Weights of a small transformer language model: rotary positions.
Each number is 500 + 40 x the weight over its row's rms, rounded and kept within 0 to 999. Layers, rows and columns count from 0. Numbers have three digits each. The size before them is the row's rms in percent of the matrix's.

# up: layer 2 MLP up, 384x96, rms 0.0241, rows 9-77, columns 0-95
# down: layer 2 MLP down (transposed), 384x96, rms 0.0153, rows 9-77, columns 0-95
up9 150:516529534533527496514462456482552530451471492528465468496466478487492509533482513468558493430535471543486474390529537519463467586501489454547533611465523524517494510553466536523530384487545487418512479473575500521467505523456437487505593483505584525486503539480471477509549536505475438506
down9 060:470487509535452522463456501544512518525588583443492589532522533471455486499479493537428451542420500465407540549453426404546543439482518583409475528530447459531546505475485479501482498532462527505509516518501540469469503491577525467519495500498483484534544438519525513484478519485489536480
up10 028:516522528529534468473391532489527505459495567524477508530512502506548548546501490527532501554533509484522425453546488542465514560523496494538506624493493560531509531508457491505511579449455509533475426484566498433489548531445524477526552549478634519494528501480488550513546484557470527519
down10 026:476427428492542462551578448596476403494494565444517567459538500495512482477510543499509504442444445479498486533498508523470483465486538491515556459544471487491442461450511559537487475572609454542501502467481505465478475484561490512460545480441464493543493541491476448446479552540518488493
up11 342:467498523510532470574490465497607486512458510488519533568440480536499526476434534474565490386555529532494479453464507485494461519558485523507486536493549585563482613435454534537452448513537519488448477501504486453484555477501495426513537482491545488458475502520519537497596491481492483491
down11 379:462510474485507521497553464529493704513526525511533378504514563458473438528521459500431481513443522484456476518523526520615478523479483516494491449542522441514526458444478528462500529515521502549497533543479466519500509450509506514490474503530512489554533495477507446485463494473454541499
up12 021:528497461587563489482433484534563510511511540569455506531508486500489523519565508529528492511482514500529467484531490480495495443481469512512533398501596497482531532542527489544528498500488552454522459503583535579472464521466540481519573543479646509471474514533496513499601434519500510489
down12 022:486463501515504481483593499514478505542544506482503589566478558542511441509512524515481467477478476584577525508485460483460557528540557561486540500519452528542437509488471551510509427522463466491502556513451496446474531510570528628475486486546493507527547508446537423566493550499530536533
up13 024:512523511492498479478485476504478482450509550441459491471503498492488523507492519522434557480470518529468418496529546535463506479495523495538515345492500536466459475499481525512467438502474498405493474471590488432463454436431518486503533489452357500448495498482556442466548463486498470499
down13 021:497487538520517515517458546453478503584578527536451530518484383540506506389536521423565421539532524452467528580428467472524522510473558507503522486489485503513525502485540460497473505481563470498508492524459492516511541567480521540525579516482548538502525507454468455539532505500432507423
up14 027:504464530484481525511553522516542507609500540489619541480522474521494533509477534529572536567497514505487531543497493508503505439483475506509496467512449501426528492499486534453525495519540502579488534500440516651515516465521512517503554510527343482560507504534485545477515504502491521497
down14 022:502553383541530492475540473491382565492479458521503441485481544479551511516503474488488514552565537448580473467531492464518513540496472516485419504506537474478456493566510430536420526463480536546524514496553486494456465527479482489548414512581510477529475448528554559542510486487464484479
up15 268:528483478487527490398475466457543601473428491534444453475448483533504526485514533444526498389514491499504474461550525493468455521551488533510529569422559512487521499498443530498579527514538524527529501484538523519432532531508448460498588460497509541443491572470453483508450509489449518443
down15 334:483519557460457454469535489488462441491547479446502553556541497521499464503521472547501520635531484535453571546484489499519551483486509544488465458566469417527454472495467468551421516501420501488463480568420487532536464514462525519464415516566477474510512456513529521482483507562505555519
up16 022:545526551529513491463488451554587512520493610524543524491481517519474533559491521579584551571537483535452431496485480509453548540534485462513513522476532525489486515613471504399483459493524513506465483491574504611515514477467521461527501518486480492489527484517534508485518419543453512520
down16 022:466424443500527473549551449493420487442496528504479534493504460447509494450527520469482485485492536513617496474523461492443515546494471523543498506556515493509439441485475518582371471578515477579542531471514462498504500556512447537483573468526512506540505584498472514453501514467466470485
up17 337:526531496564508510522467471548567602457433421536487460533481411459506509451472529472492516463484513496546442502448492462446476540531494475562449554468500505471551548498493534464544479486596436510476511471549491471468475510510521445531532450521529483519513552504396523554553500508516524577
down17 420:524465474475459532530505549506440592509574523468467470534488505540490440465521456562476520592499535464535509508473542480435526484431494491471492452562492454505435416498586526530501528500407499475505507564468488486567491502471586526508459554491528466516461491519560525516429474511524513435
up18 018:515526465593606493531477504526589527493522586576464535506509504517516477511543495512472463477499483509470444451521540473476495408512467472493560571492586507440517574514498482498520509501481584549485531493559535399463434508498557468518542537466512502474512509495534518519514445529446493474
down18 019:487432493485507490470588489464468489543524505445507589499463521522492488504477565516479490524478491572571519524487450468507516569497529574473483477486508539496441496468509546513437457582469450521523561530529470469486515526595514586505553451529503518527459559478505401566508537462537525562
up19 023:450446480515507478484506564432488525467454401571471485510460466473563462455475480509530427470483563452490578408513531491477442466455451479486462478493489520370522499472500497519515511472504482550520530484516515444553494533530484488485523484506440537531475504507378433542497485533474513501
down19 025:517543482500473480516497464576498596492517502462568470526468599534478527588493502541451521477514454541507423480483501492539548497524471488442537554455557441520554570574442470449583548509470529487486503517517488465446480440518526512495456482478484432483529444534570497493519501495571509534
up20 699:575609483483576513476541420450535566568502491540462408548522425501433449525520458487580484452490506512533439514507493470560518512511525462384483518480482535507522519521470504458513467591461525531550446462478539526482474492492495508492504516562507451508505471485500532498489507513451487457
down20 658:551564535500515483457501495465472623518555438450464438558520457532450466543462478488560533457470504507509476500490491458581572465566578493402523480470462468428446517542579460441547500511495542539509520481477497529503516502513513509474499528511523436472449473519497484493445513496459561499
up21 021:514461484572514484588507516544506521570505485481536508532563492503548523486535487425524433463493505504490574492525530522545449411477477467518497607474569473427537520527513464544517427502528480574516598532525548516507485516559489461485535474540595533499453468528483526547546512511512491504
down21 023:475519513491459506495527509417466583510515523483482551527455601505484527513442449572428517570462556553531419470486456433499544526503505525468503542497493461472505492450414531448512441470448514486486448532572440507460497461483514560509418489547482459500513443511501524487474478502513543564
up22 030:518517493539490481468443514508515518441514555496408475492535491505506520511508512467436480465476462512557448494512508522484485455517487503538510505461563514441476501477465481570497477488496505532521451494567498452476501481463467457518590522452731513444516527509529497492520514541481469472
down22 022:470480506473515477452543485441510484552557603475535595553451495539483533408489548468558489541500480484455480533484485501483558548449548525504558493538409470484521450413491535491478453462522432462474505461492486483509526546514515609488557495503516482521553509429486474549499505469454509503
up23 028:471489502541507522517480520515523485549490528513562509495507496515523505516500516536582515504475509517478534578489459500494538467507496512478475600477485437444525506547464494495507480518512472615480532514443496646500510516548539517494526518525297492541540504492516536495528502503525509510
down23 019:598545431425492473570590517532450500455434449488537525501570556499545552506526435518512550515551481521576502420559520518544436513522474475566423518548529519479444470504513508506494515473474500509486514501550489506505463463493452431480454520523493464535476507551470537473488493531515481583
up24 029:468508505501512497465421502459498485497468524493565490508490483501499451503469498517582505494481502492399503542464436505444541455512452510459450579470456367417510519502457471472500506507490489495463518500425482492479497506528512503486535501515311494538517479440480516473489468489505456492
down24 022:545504457474462482524543493557484438447401423472500473465524505471537502499490438519508568452492467513557518396515484522530429505506458463470424489515556505471432464522519518534476504540456517522482486490534512467484460465519437421484418493496462475516421598548465510531485530499498452549
up25 024:506470460523515494538589565527549510567514514545579546556560518495515474479538478529431491524537522513584554454515517488570470477463507489469485501543518532545529545574552504499514562464461566562524528521488527606529484518522525519488443487513614536498483528509479541527537458498522558521
down25 020:453487520495510526463498460521451568483547452456446503465430549518495470528469483464440468544510527551525446556416495465440551510534499489464525459431481513452464482478456464517539499549489504519518497582547498467455540496530498547485472461546477440533458364507544442508472504568538560494
up26 029:489492502511500483500394524487418492434506520450415466505519490499546568512523490490508516475455521495491498522512524549460493457496524508532466395466510543475442453500452492549453507478518457516523473498626488377470473515448516444509499507458599510458521490480525427486528523520506438487
down26 027:535514533499468504524482513440546501593567557516532494511503450546480570406516557481579497505487499506444417491482493502499516520429527465525600524487499451497601511465528525441524474475512489493457459500473486560522527473497501512484586501412511533483533464463466502430502458525426517474
up27 021:479444468505539503521436574458444507480483400558491484540449484492548491472527464467498438506498551431537531398514552498470428479495459487543482585486549505474507488462518472513523481470477493582532523491556516367527493550505491494506526491481529537527434490495426500533452486527469455488
down27 022:525529493527454487442543464540529526525530514441546494495461603553464502582449558561491513463474428553485443498471470510559540475474534507454601527457534440569562565527491545458558494519496486451507503504488485486458485432531566543495473472461496469473550467482543469512498483513560537538
up28 024:509504495452445504530557490480539489544499526505516524479483483486446461487438512470491497491515471509519490529469431427512492503492507495457535478523439485503522514460506509435528504526457499481450489507321493582490537448520462540485487472519322474513517515502510555492498487457482578485
down28 022:468516480468550496486539479539468475430452425527464517457510498471510450523526463496443510532552532422511606504509527505489435483548469553514394458525492548490414469535537439578470542462538520501539543489483537474507466555491497478536453542556507463529454502540521538566494554480542444490
up29 023:447476428510522481501448512521478502468514557491462494519486473516478521480508483440486477453430526495467539480471491490560436494447497497481431398503510449461498459470500509500521350482511481527540524487436478552491438492540554490462455467542379511507430492489454459487487501475554434474
down29 025:571564545505477546495492543438453595561511403514469447504473545544584446522504458584442469533508503564530448514484549470546540504576485504490496509455521541506523543527548500474534481532456578475513451560510505495475558507478487520530414487544535494480500478506530506551494511523517569521
up30 028:487507464512548475497419497449481499434494486537440456530479499475519455495525475479448459451493503489536443397500531502439496499515477506506457548472563468459468508523501457534474525463449517500528444481596500375478470531465455503526553525463650524457481499460500474493487465517480456477
down30 026:507486543507489466466514499566563466554557549469532560514452521553485509497508577526549496463460426524465541517480468527504519518456590506478590508477478478518563505443508592510559504551506441472483538493470511478479522467573573571484524494440481513504567546458506421555513554508508522518
up31 071:496504493519531520472481438583522465508498494500467491475475526528488538561553526541519509526466522507531478479496503516503558634515539509451468476533563434562501454593513521509472440517514507436502491510544494670489486530502570496498482512490488483478453512560502512510421484490561454520
down31 043:557505458447433505566516552483486567505543486556476578512549465452490444407518430509498453496433485532524526484468525469481483426532494468575534522525425556524436555467533546527513510496524494430467476491469470492518488505508463477438508471566484510501545488465480437450549493500473592517
up32 121:491537519541536493538367511442543549426477563554441489489507464485493530501502491469586468429508484530529481479540564503498462533501487475548536535483528535476485481471452544541539446483532497483534459476617485466473495501465498488503578516513607531482523550478473457476538565515463462501
down32 061:480502544509512515477545473560542371551556532448497494568458482520494469546427581509459475538487461508419468460474431486462554488490509521424469537461538488519588554563520472461504447551480511495502503524469531509509515522557473488541503506416507463522519453539505518602511496487498491483
up33 019:496526529455501533516486488550440512512547562457440474507523530511477546477526513444542488487507494536584524542517465460599502567484536550463554519549487544579496443450567535563484546524550465483522470489548496582520487528549536533501551507549590520529449500529522427496549568515541494499
down33 019:538507487521502512498472531468587508513476480593522428536490498499495486474585445505488494495460478486438557482545529532531498486518559477486449541455545515502586495535549531441562495442452561408479512493453546515541551472418521497513464542513504564426564486485480552544467483460463475446
up34 028:504463469527494495510540568485522493577495504549588507555539480468568482514514484568554534541502564489545583531513515526497532498496509519510466618525527448465520533575515482496523534489465501574513553522535508671548510501505534536497556504501476532492519534515484535482539484495540515530
down34 021:507553512440501462529517492627486504462524464449491576493476563544507501520500516481488501529523462514519474458430484478445507499540504496476542462461505472490480515567401504525558524504489490513510505546480506405421521467548517584497429503496464415537506404510549499556499517569539499525
up35 018:455449433515531503508476538482489499432460439522481478532507487495506426452547449504446466455465524479530593437507544530506451512462472525511440441485563540465493497573547452554506469449487542480585459533493504507522441554509511537500473501524607552467464545446468450523490497487556438499
down35 022:523521569506445495456440513542540535522565471468510478510463590557536495559475503502500482478476477561463430462448497507508563466518526469459592512452457478539564519476478543446612514494446471474447482501511508468457499426502526522451464524468446486502526409504517474518479457563493548539
up36 019:527478470564512473498486458493603517513485502584513467498485480443501486523491498490512482499497481499513510472456443437487497477514480512470490615449585459386504533635486468459540437472492508525498462504530519595505486521502471517531604514506569519445490525542487510482545487484488497488
down36 021:452487465435501482474537473548477497449537504491481626524455543506481475479529503512446491487482479541564539443510464504412510528535496533494491478484442485494448470453417541538513442502420447472507546464460475440461488459527522615463443479546476481522549434477496513546460545489510476545
up37 023:526561531491521530523525494462542523561527572492571510476515506520458533482451509522572566440514475571513496617515479539496544533500512527535519462560453578509503470456513550532524586544524518385523518493512487587512544483518514527500526512532532499522565505527554502459556575500490533506
down37 022:502535543521517482508424536521480428500460476563497409564477423490534507516520531457527504555536566409474546482530524507503487497548479520501453509485542520471529499567547470514463533445535553536522529497462524501538516569511453426545534534449536532515492568495502544575533514478468417418
up38 026:515532501521569487525431495475493523446519568513453491503523500500502523518548507493477508480497509522541433450546568507477506448504507511524528473493554535479469511488514507563473578501500540497522446478675508383463447515456491486531590531466597509456506500493526477478557488532472488476
down38 024:474462516538504478456522490476547439590555551492496521549430437538481508430508566485575470478447453486464559555477444494474539553462588517447528498473477491509550476463515542476502470531480428481495554489462490495515534509544557583508537489451509535482533523461502407557515535444474495468
up39 027:488489492537527509523431567506474542494510531485517494533536502526553530470514496496549450469474503478516563523527529507547459453500490517530494647485533484457529482487484499558527469489527485628553563508518506410498495534541509491492595500528635541526488508520470493513520576532526469502
down39 020:562548491544472538473518483432543489534498439484541459523468619530530522570449479568507557570496481558459378475541494520566543525482502498447502535481530469498551552512474560440546474483479525472482459550557467506501521461462537512530438494515511479467528465494497563540471478512516527549
up40 025:500484502581556500482445553516536521540496557509498541523563493520539547515542511549554517498477534491489510523529528541473493401489469502545517400502605489392509496520503492544507408502510520545520578534606519542499463487491598471502546511483496504452483508541486545500531464518491465490
down40 019:489471497503490517502576461440448496526546499466485546563429534527514527501434520518487440575482524594578430488446478439538610565523501538460513542507500479530439515497476518506470428510470487490526467530535443478461526538506441573489530462519511475539512460490528458546489478493499555578
up41 022:541566550465545478511490472434530552483520553488493512454490493485467561512442495482578534473549519531475439450503563505490504557525500503532528508480470531477469452442488537443511444499524495440477499469601480333495506456461506495508565490520482519500512485532499429468546566498437501494
down41 024:473520477565531533498436473486490403505483506550456453522415421479511479481510576521475481527474535412497561512518452486452482490479467501470485494474590501509523528551522474524446533544533537525567510518477490533516511551514488498547540479423562533442514572526514556565517526448494430433
up42 026:468481486580593494505408535465499527485471496549542503519527508512546492487525485529573515453476534514453530464557565578458504482488464508535489563483533518464514503551496506548513526503528510562538554488649517429506451552533567491507539534526424540515491485484481498502564485535490436511
down42 021:542480512512424477482504487515474512542501482453545477554451519543507554524464494549520446467458450569516430445469423476579524497499529434454500515444540450511536532508453514408539481545409507459489471526523448486447506422526518471466444471414468495494494472477469421516489478517527555522
up43 023:510481481516510505506506538483510494474482451580491538508517519489488467467533460530463473502572490496453503437507471483501476446473449473480505390510473555568505546519531452481471649480485556425462461499515533456523470518481475463497363493486497514491502445461488490539537409521460551511
down43 019:457435534507500460461550478544458568494500486428467477473473521490436503495465468459444448445460506593526439535464441513416526500486500459484538500441538503493490479469440519461508495573475471545505560538530486529472517488563481513415553447471446480540465506469523414442468451537556511486
up44 071:498536512543529498518410489459538541431490522521422486493496479500496535505505506495547476412499475536532473493515556512489477497512485492550538582484557528453486481484464515569524462508534504467535496490606489482475491511468492491513586516502693518453517544516504452498547560518481469490
down44 033:443531577519522519494495481501548365540582539491509502580458469514493514545436555530513477547469485495400496467527498506493547501460528564445532534507437486540578522495519525471499445458499485473474512482425516485536541551551510540528544508426527508492568535490489498575523517458476471488
up45 020:535445483537463487485505545579553485481488466514534513525446461517544612559540493538496497581510558500508490487534581519533462571489561495529497515448520579514494509602475505464517539449487529514525465503561517600501507494442545474537506541468601511458528530540498495524522521510532540524
down45 026:489512464516557508537499468496436568541579539484452570462551537545518484487520547488502502515507530487523405539468507491399538460478489487552587458554431501527503520469492519549469481508574452551506436512449465499471480526513520584445565495485516479531517436511540471418487473557478518493
up46 019:490541522479525505559445494450423512419520529490456486514467511487531476508483510464552523514478558502500494511504571478518516462524533519511536662499483497479490510479509511535497554541512482534523509469582471313468494525492520533509578500497422492502501478489495519482500563497524479475
down46 019:518524499532496522502487518514618377547471469510497457494554455512496509509523511563566544449497415455421580484518530533532430545516525526468512480493567486521566542504541505457557505511494468482493545491443524504548510464481544475541476507481537530465532596520478513540497537423503449484
up47 029:533504533518499474442463445507567512494482530516532502487468501500462473516440511510569470486530434507390425423474437485412507507507445440499496557443486486410492517538432490421500444483504498450473462466516503508491507465463462450522494504493390493484506475490477499486542418524421501487
down47 025:442451435541563506516552457521401517437495536474485516495532477459512521517510499515470522501525564496605513500557466498474540546488474545503499506587504518498450455488462505609403494576509489590532515490518479485489506592529465529501509477551536495546507581532490514479493554486467474500
up48 108:500532543548535484490393485461537544466457511535477487464494451484478554504487506464606461439506492517482472486529568488474463529510491472553546461467503524439478488470452548545525409496563469471519476473639493466466493506466489465498625487496504515504495515476456483482559544506457466490
down48 050:472484498531487539506533494533502366511566540465472454603487492496487492534468530519475491479474489518438470484480424451516584449478518554393429545515540476506595561553487447475499451520451552483529485503465501516513530506559461553546495479463519481473501532571516488550481503466499499514
up49 027:471479494518540517546512544458522518581475446555614508511498468488512498477484507526618513499521541496485586544536519499500507457474487518502497549535467512441548524501516523528543551536542504535502567502524524539531495528564514529490557506538323513550515496511461549493555532500497522511
down49 022:523549485532487477473510522574487534502464442486523454526482558503518501600493458526474515503489493522518521466503487478559492493564472489425421534424560482495499537623437453450562533478412544518512518507499502469462474441522510485557412526488485485525465451537542502559514509459574465513
up50 030:482529528499545496500431490459518537385491524541433501496457490506492511491490512489510439463507491498475460416525556482478457480481474453508533589472470600481491518449459529548499540498555516497516465435584503346488474529484477453498520514490537520520481477486457463522524521556422499467
down50 023:493464486584549478481548473484491519549538541449518369522515450475476531506506505536511493447494482506450463587566532516569552499497517545422461498465534479508610507494573463458491504558498513530479519508503497526499520503518480463530540441465528503477506588528489437463532538414510497445
up51 025:509490452545509481477476540525493500466515497526429495537532499495526498489566482518417469503501497476575482454532506513520468465495493505532497451504577536533504507487525484557507488466453542509538471507551518418489481518456478483502497509452754521457484530502510501519511465519511500494
down51 022:484449526494476489452532489476528498538552526437523559495462571549463467471460548463497468485470439569469438554444470472456534492460552512488597488477415467511490500452456536455540444509514432465485512502474492493487524473539554600462537482514485483503523431416510409516487501541508550496
up52 029:535543499499535510553524460553507522536563567502470514528531533510477516504559508477448477533524456511575482500498503435565510474518542500483549561512558512595503530511556511534501534508515529559514489512518522469485495527502480497512510516502739493493493496538534514521509501519504546480
down52 023:434402514511504497435520493391555441482479503503472519524463486437458427467483495506490519480436483518499553546529477497425500554497520567480476487504444518450473443416500537489457413513452468468496541480495490501527519501490514572495503462567482522420506532431483482506479535411447487501
up53 022:484465442544508492495536524523490499463491447547463472554493511484527466465563461524444476495492537476571559463538529513534468505477492511508495475516587515521510505553576470537515453467476522445550529522518517539518480548507523525500487502499723545489462540506488453531510472507558471522
down53 023:514490552475432483483456504522539548504547480463512518498469582556472445543472496488473467455459457575489437443441471469496522466515518476478590503454451462533518532490435529447593479495453457443457481507471472431461508430506531559445478487481458476460529416452506469506464468549526545530
up54 030:470525487576548496573453538474490508466489477576485485546516518492527467480537492495517485468513508482521552505531505511506509499501475500529524739516545519518527534506513498589525579515502469554512558492554506467519506572552497500483533513515553533507497495506498507546543515535542472519
down54 026:495485576403433468509546538541580547503495507438549518531534495513453510532482456556465492476463403601447485490498537497578492493535529512492503545465528492481512533504476519420624485472465532417471530525512514479504508425543507475513459478457469504510533490471470496480507533492544536544
up55 028:503493521507510502545530507461533530524466440534572494498463465484498507496465508512583500469544547518487565475549609495499458499474492490516531698512445559485533533520482540531548525519535497432498544476560507466541507525519498531506587498534501545515511509516459487507572548512477523533
down55 021:464535507540527501514449496576489525490560504498485462521495530500504511594517455526465495508484495453466498459448458492483545481561460528396466510420535469522534549605421418473545524480483530556537490519472477448470474461525551517579451486462530472501486451550555519500513505460549463427
up56 025:514523550533534502579466458478569544524493532539529488471490510503476492516474538467588531445520491570455471472499502511470510512511422482502530676482483522423516515563470515500515480531553479522459502473557513551512528498550469517527602523554438526524500478522489486503582532533467506514
down56 023:485526453500480497500549482540452492478490508539523515547477464467479534503547455536425448519468503444530621416550445503582478532522511533462402577461556458479493466507473472509468534479442524524506544476525475464492465514499489482547415484473534502516548572507488540550489553404509483480
up57 028:480469499507511522545543542475520521564460395545582508508486463489520505478492498523612492470541577504477613529542588507528475474463489507510526581533471531451543517508511517543546545532555515435504585501541528540551489519543534519492553488538446533529499507528445498508548552504494529527
down57 026:512568509547508498503463505545493573508518481497500471519483576507510525617491469518448507519493523519501460469465487483526531486559468493425474537424565476527540562628430449440561534459424546538515480541500479476457505462500518522552473503478505478520496443548574522515513468469567471498
up58 029:451481492472497490476480518402514512464443435538508499484465464464498452467443477522562517438506536493416540474524530524447478495465430479508461454494414543442499492488446511483509480481512496378479491466481492431524482486495492493486483488519332535512495488446443454488517519491456492509
down58 025:536548517544489477511454512591449530512508468481520418489477502510535533571504504489463450482524503481459482460478482506549502468530458470468487532414609459516542560588479421469563591533480542576510496549520506479443487478511483451515484514407506485538490491546535497533545518522561486463
up59 031:499513490547556501518430510502511535440511516524426500519522513520506496486550494486458459458473470504543491458500551506504466469505474491554495492498605549486491501501505489579508472485502543528569502514582505445482473530486492479504505509492743520460475527511499500527487516532498460481
down59 024:480469563522451515422502485418538469544564528449536483560424545521484498520404523514502484508477477573459430509477497500503597536458523552458595530498434466518558508415513543454536431492502443454476502490515482505528528516511500533474531476496496481478560471457489450525505489491475560534
up60 106:498540518555571498548420467481564537435494557551481486479476502497489477491508502495577454398495459545478464454538518513443491563506480473530527635480555534476496479518459540540530451503519519417544494476604502535470484511478510501511562514522562535472509535504486438499537528512473454511
down60 042:471457559504472508455487496546493429505539515467504457589490444474476494566400521529451438544459508486441514420497416465584527480491502526427484580473475507533530536547552502498498467506498447438456513504449485473491489534524444419498497465444532462515570466509471501564528509491499528498
up61 024:445487523518502523479468520463503533468459470537456500475443477507539545484467489545591469407496533492485551503523612522494472525504503467527500597483490569450490449535425542499499405471558460542520577466540482484533491524515539481500534487508414544537503510491469410505504573529469487521
down61 023:584545484500492469557464497511456528488540498485546401517486528511498559572483509504483478525529481515468378455527504528571534482462458464535488558436592428524594564562509467455508538485478535518503457549524454505491510458490485456500545494413536490468521479532484541462529470512532483507
up62 022:464474466518491453433501528546471496453467537449433483500509480490534526500494489521402472540423501483504531469454473513500478499487512481487421394463549514419459473575480489513462394420477466567528502505515471515489461521507514456468513446467412538462478525478490444509466486528563431506
down62 022:558481554420444529566459511461502593492579517489516485494469500535522521437509470463511502528502491561489357536442530498477594507479479468533558525506452465494530496472493509462555500519504506481473430511538502474503526465460460529455516484521484464484516377516470520464472476538454553536
up63 027:495499491556509516530451507482551531529499540538483503507497480498499498492479520481569465458474471496519501569457451445499499402519472500497507651469559458354522490532472493506542436527509491603518549519459496593489518509538481511508585506520548487493521525546481544493514532498492505468
down63 024:482541488478511509491592469516508456457488452486519534554505579505515522589480500573484569552529500528560552412572538538501507570531470578503465537560506510510463509483508535570492472464468498488511544487507498464528487534528488532515441510563515468519544546523522552588500565470511475595
up64 284:569423499478447489593511535497525456545433517581477433533508469552454580528521506564534552504481515536525558477479488527565484523478497533529537512508497579490489494420484490463498509527481488441521425504427580490501562523499499476487498484530510465566503472426501528529551533438452469470
down64 341:505560471496542465460516548481484685505499491464496466513501483501533502515494510474512506492493469510469457511483536535573552438532492505510538411510537449450489503582484426466435500461483535490509494562492450569478461513538534524522468465457474555535512491562470429476458454510494491561
up65 021:514482486545523468511438529553515483453529556547519502552508526484517504543566490478458508622518522464510476404516424489534479545502481493482489557479553497534531535553540471455525471473474510540478451502527523514494511542485515493507480541496695504481450498502470538538509435522535478516
down65 023:489465452503507533516618478525501559520511501477475616458551539521499429466530512560449493442437454568583512529488508486468503494548533515502579466521488522531445501439494560534523434585508486490515533497506510500508512484525516561457463462545481520543531475498507468476457552543542580528
up66 026:519524536502483493500450457469551521481486535481513465472476474486484517545439521456598517442516475541456480516472511514461516562529499503487490672441475471430469474553425504448497473499556461505487467478552479504494522478501440479527608510520516507480562508481516444455544586499459484481
down66 022:474554458481511479530471479520489425478509526526485535488493420476522564450562536488489506509466528384483539407556472534434446507445464485501439488513527479472536437475468509553427504463433505556485478466467491497497495519494484494511491505398509500487494571553473557512489511433467405461
up67 024:497536509524544468500520511523483514521489515511499516522534502518506566517551458510508533537541501533495517485518547544535510614491576507518520438552500586666480508545527487523464609472510508454491502505602498505520480549502565463492447504508601531495512450474540461512529503513510516519
down67 024:517444592493495494564441542515516480521528557519487499530497456478524510472524526491494439470395517538492422552478478498469527456492531428564500478431515496495548477482476543446530471570508547510548479544495508550504537452539487505454607501410468554469488519503476476403482457536543515491
up68 085:499525512535510489494433489476517530435495527509423468486508482488508542509490498471513459448482475507545478474501525515497465534514508490541513565487561517433482462504459513550522405491523485474537488498582485458476510516471472491503576505496733515460510538527486457507515565515499460503
down68 038:446512567481492540543451495521560396516577538501477554559457489493501469532410521544495505532445465480399460457501493472469554431454491526441576519506403492529559544476497551490502440460516482448449467470439504462536510528518512513509516491475503493469559459468463540512502495461466490488
up69 026:454473512557552514469398509487451488488491479496528487503483514524525505482511505485572488442464533482441502481532527554453482466503490510517494509455531469393514468504482503524497410517538449568548548488551514472471447532522547481505526514514307495525454488477477482504524490501503409494
down69 022:563522460516437499499534510449493568552476453492520467530511519540510556494462462577520487473513464565536446454510503464645528501456543439484516544511548474550539521473532524442506474456423518424447440515519462544485501455453503452484452523505492541471502502485458475504502466534454570558
up70 022:523540491537490493503477454550527517498528580517435504537504535525439507506505516406465422531496430515512447470423408421575496482495472464459555576511553443523524522462541478476505496515508494522485451500450508514477502496549446472491486521505649475481462466519510538536489469519485488445
down70 023:461454499481489520461585492435519494474453485515489530496507491459489426486522439556386510507450496549543544505587529481470476542519531582518439502527471564483425457424486542528445443538462507492527561493518506505541513538499492507495474485583488519490516594481478493512448557427516515532
up71 040:534527538560535490477399476507555537506492543536537490492480491504486549516472514491609484454527446516457435475507474520441488539526465462548525583460516558460498500540434516523531463489533487469506474465603509532495532520463475451528595527506601520488519499517482497500601511541439499485
down71 024:419436450538517489505564449528396389452506539450480515533515473462505510512485548505442483455455513481513487472569466490509549495457489558476496526526466456481484450456466528543407433509500497534503493451436463445479502533528455541484498443459509501518532588473469506476466560480458448489
up72 026:519514496554595529578447537515546542473523542544519538539513507535499478488537516487499476470506501523524464498519578481494480401512450501537534573507562564455514559512523506579530581507497577559551498500607522428478458511500516490532547540495589520475503512521502552530517497546476501467
down72 022:438445505532502506369575458424480487545561492428488444532434505529477502522460510506471488509489460519469507516463485515510561583464504571408545518487479481500476488422551512493479460508490418487480526487481474457484486540548482544491499457497522474522513533465540406573495509439469506515
up73 022:501544534486502507482439469458495527468513581449432473457492479491486541517452538484582491467463490520483471555514493463470520440507513524513515494490474474384476435429443518518477490513553462511493486475575474419474485470489456479503643510493431501513538482509510440430553558521459476484
down73 020:526537452496528459526478494468513429520480505571518438546446420474506521447537486464571520554516499433463543471538471501492482547464481501453418522487574502478526500559530496499460506443473490498494525484465490502545518537468483498541508510441540505450521581493483561554523515388477387439
up74 029:506489477559539497555544497536541529546512515542536499537520511495506507490545497473494449501503494508547540494497524453565467465489492496485524627514585488485539534574549503527536455503499524527531574520502527573500494550554524518500550501537695525489448526557487523539522515501523510503
down74 023:466483536483464535471518482452510537472540467497469554529452585508489445565457455573405523522460507580555489442496487464484553537542509557466491508469445509494466524462440525506534438509444495442501497527523465446482503473513520572501414463581490479488533416489496497531473524491532557574
up75 029:533522485534532502557548468544560531480530521561455508522482518500480483493546508457444447517526459510525476475494509414552479474495466474481557584504534524522527567520547492528532561503506553487505499491461525529494499530516477488516490525524729507486487510539502491560536482526495549484
down75 021:404438527504533501432558470452494547502525490464480545502519525503458422559482469546407528469471490543529561498551487505439522571531483607460496504516447555489464497433487511531480451517478448498483551501489492430499501550543501586464461443550499478492538535470529464505469549449507517522
up76 030:525546501524553499541500467516542540443526586528418514510494503506495517516541512478486468512507483505532476515498551441541494437509480489499553522511553515478492527491533495532506560513529544496502495492534506408491482517489487468515536528501757496475506493545504487526502515536480522473
down76 021:405441516511510470451545467409516455525515494469471485526460463476479449494486523536466534485445484526488517488550494494418517613497475588449479514522503521489496500453502524515448438535481462504497569484478473466512504542536465574481521426508496488459509617476516488517503542386482461508
up77 026:527514513560543481476475480569517509483500548516468503513527505525527594558554507520503501542511513535498448457491532579480517551509502464539495452477547547565470507585464486538473491457522513478503483494642514563506480540454548437515525518479635519452494477524523453534544460562488479500
down77 024:485447514489486501544519497467457522548564593484506558522491469503485533397508529478473461478428502538531405551491472475466557504457520495552570530494459471498520463422505554467454453548528468538506457506503465528456523488519477559442583438459475508521540500466478452398482491504472547516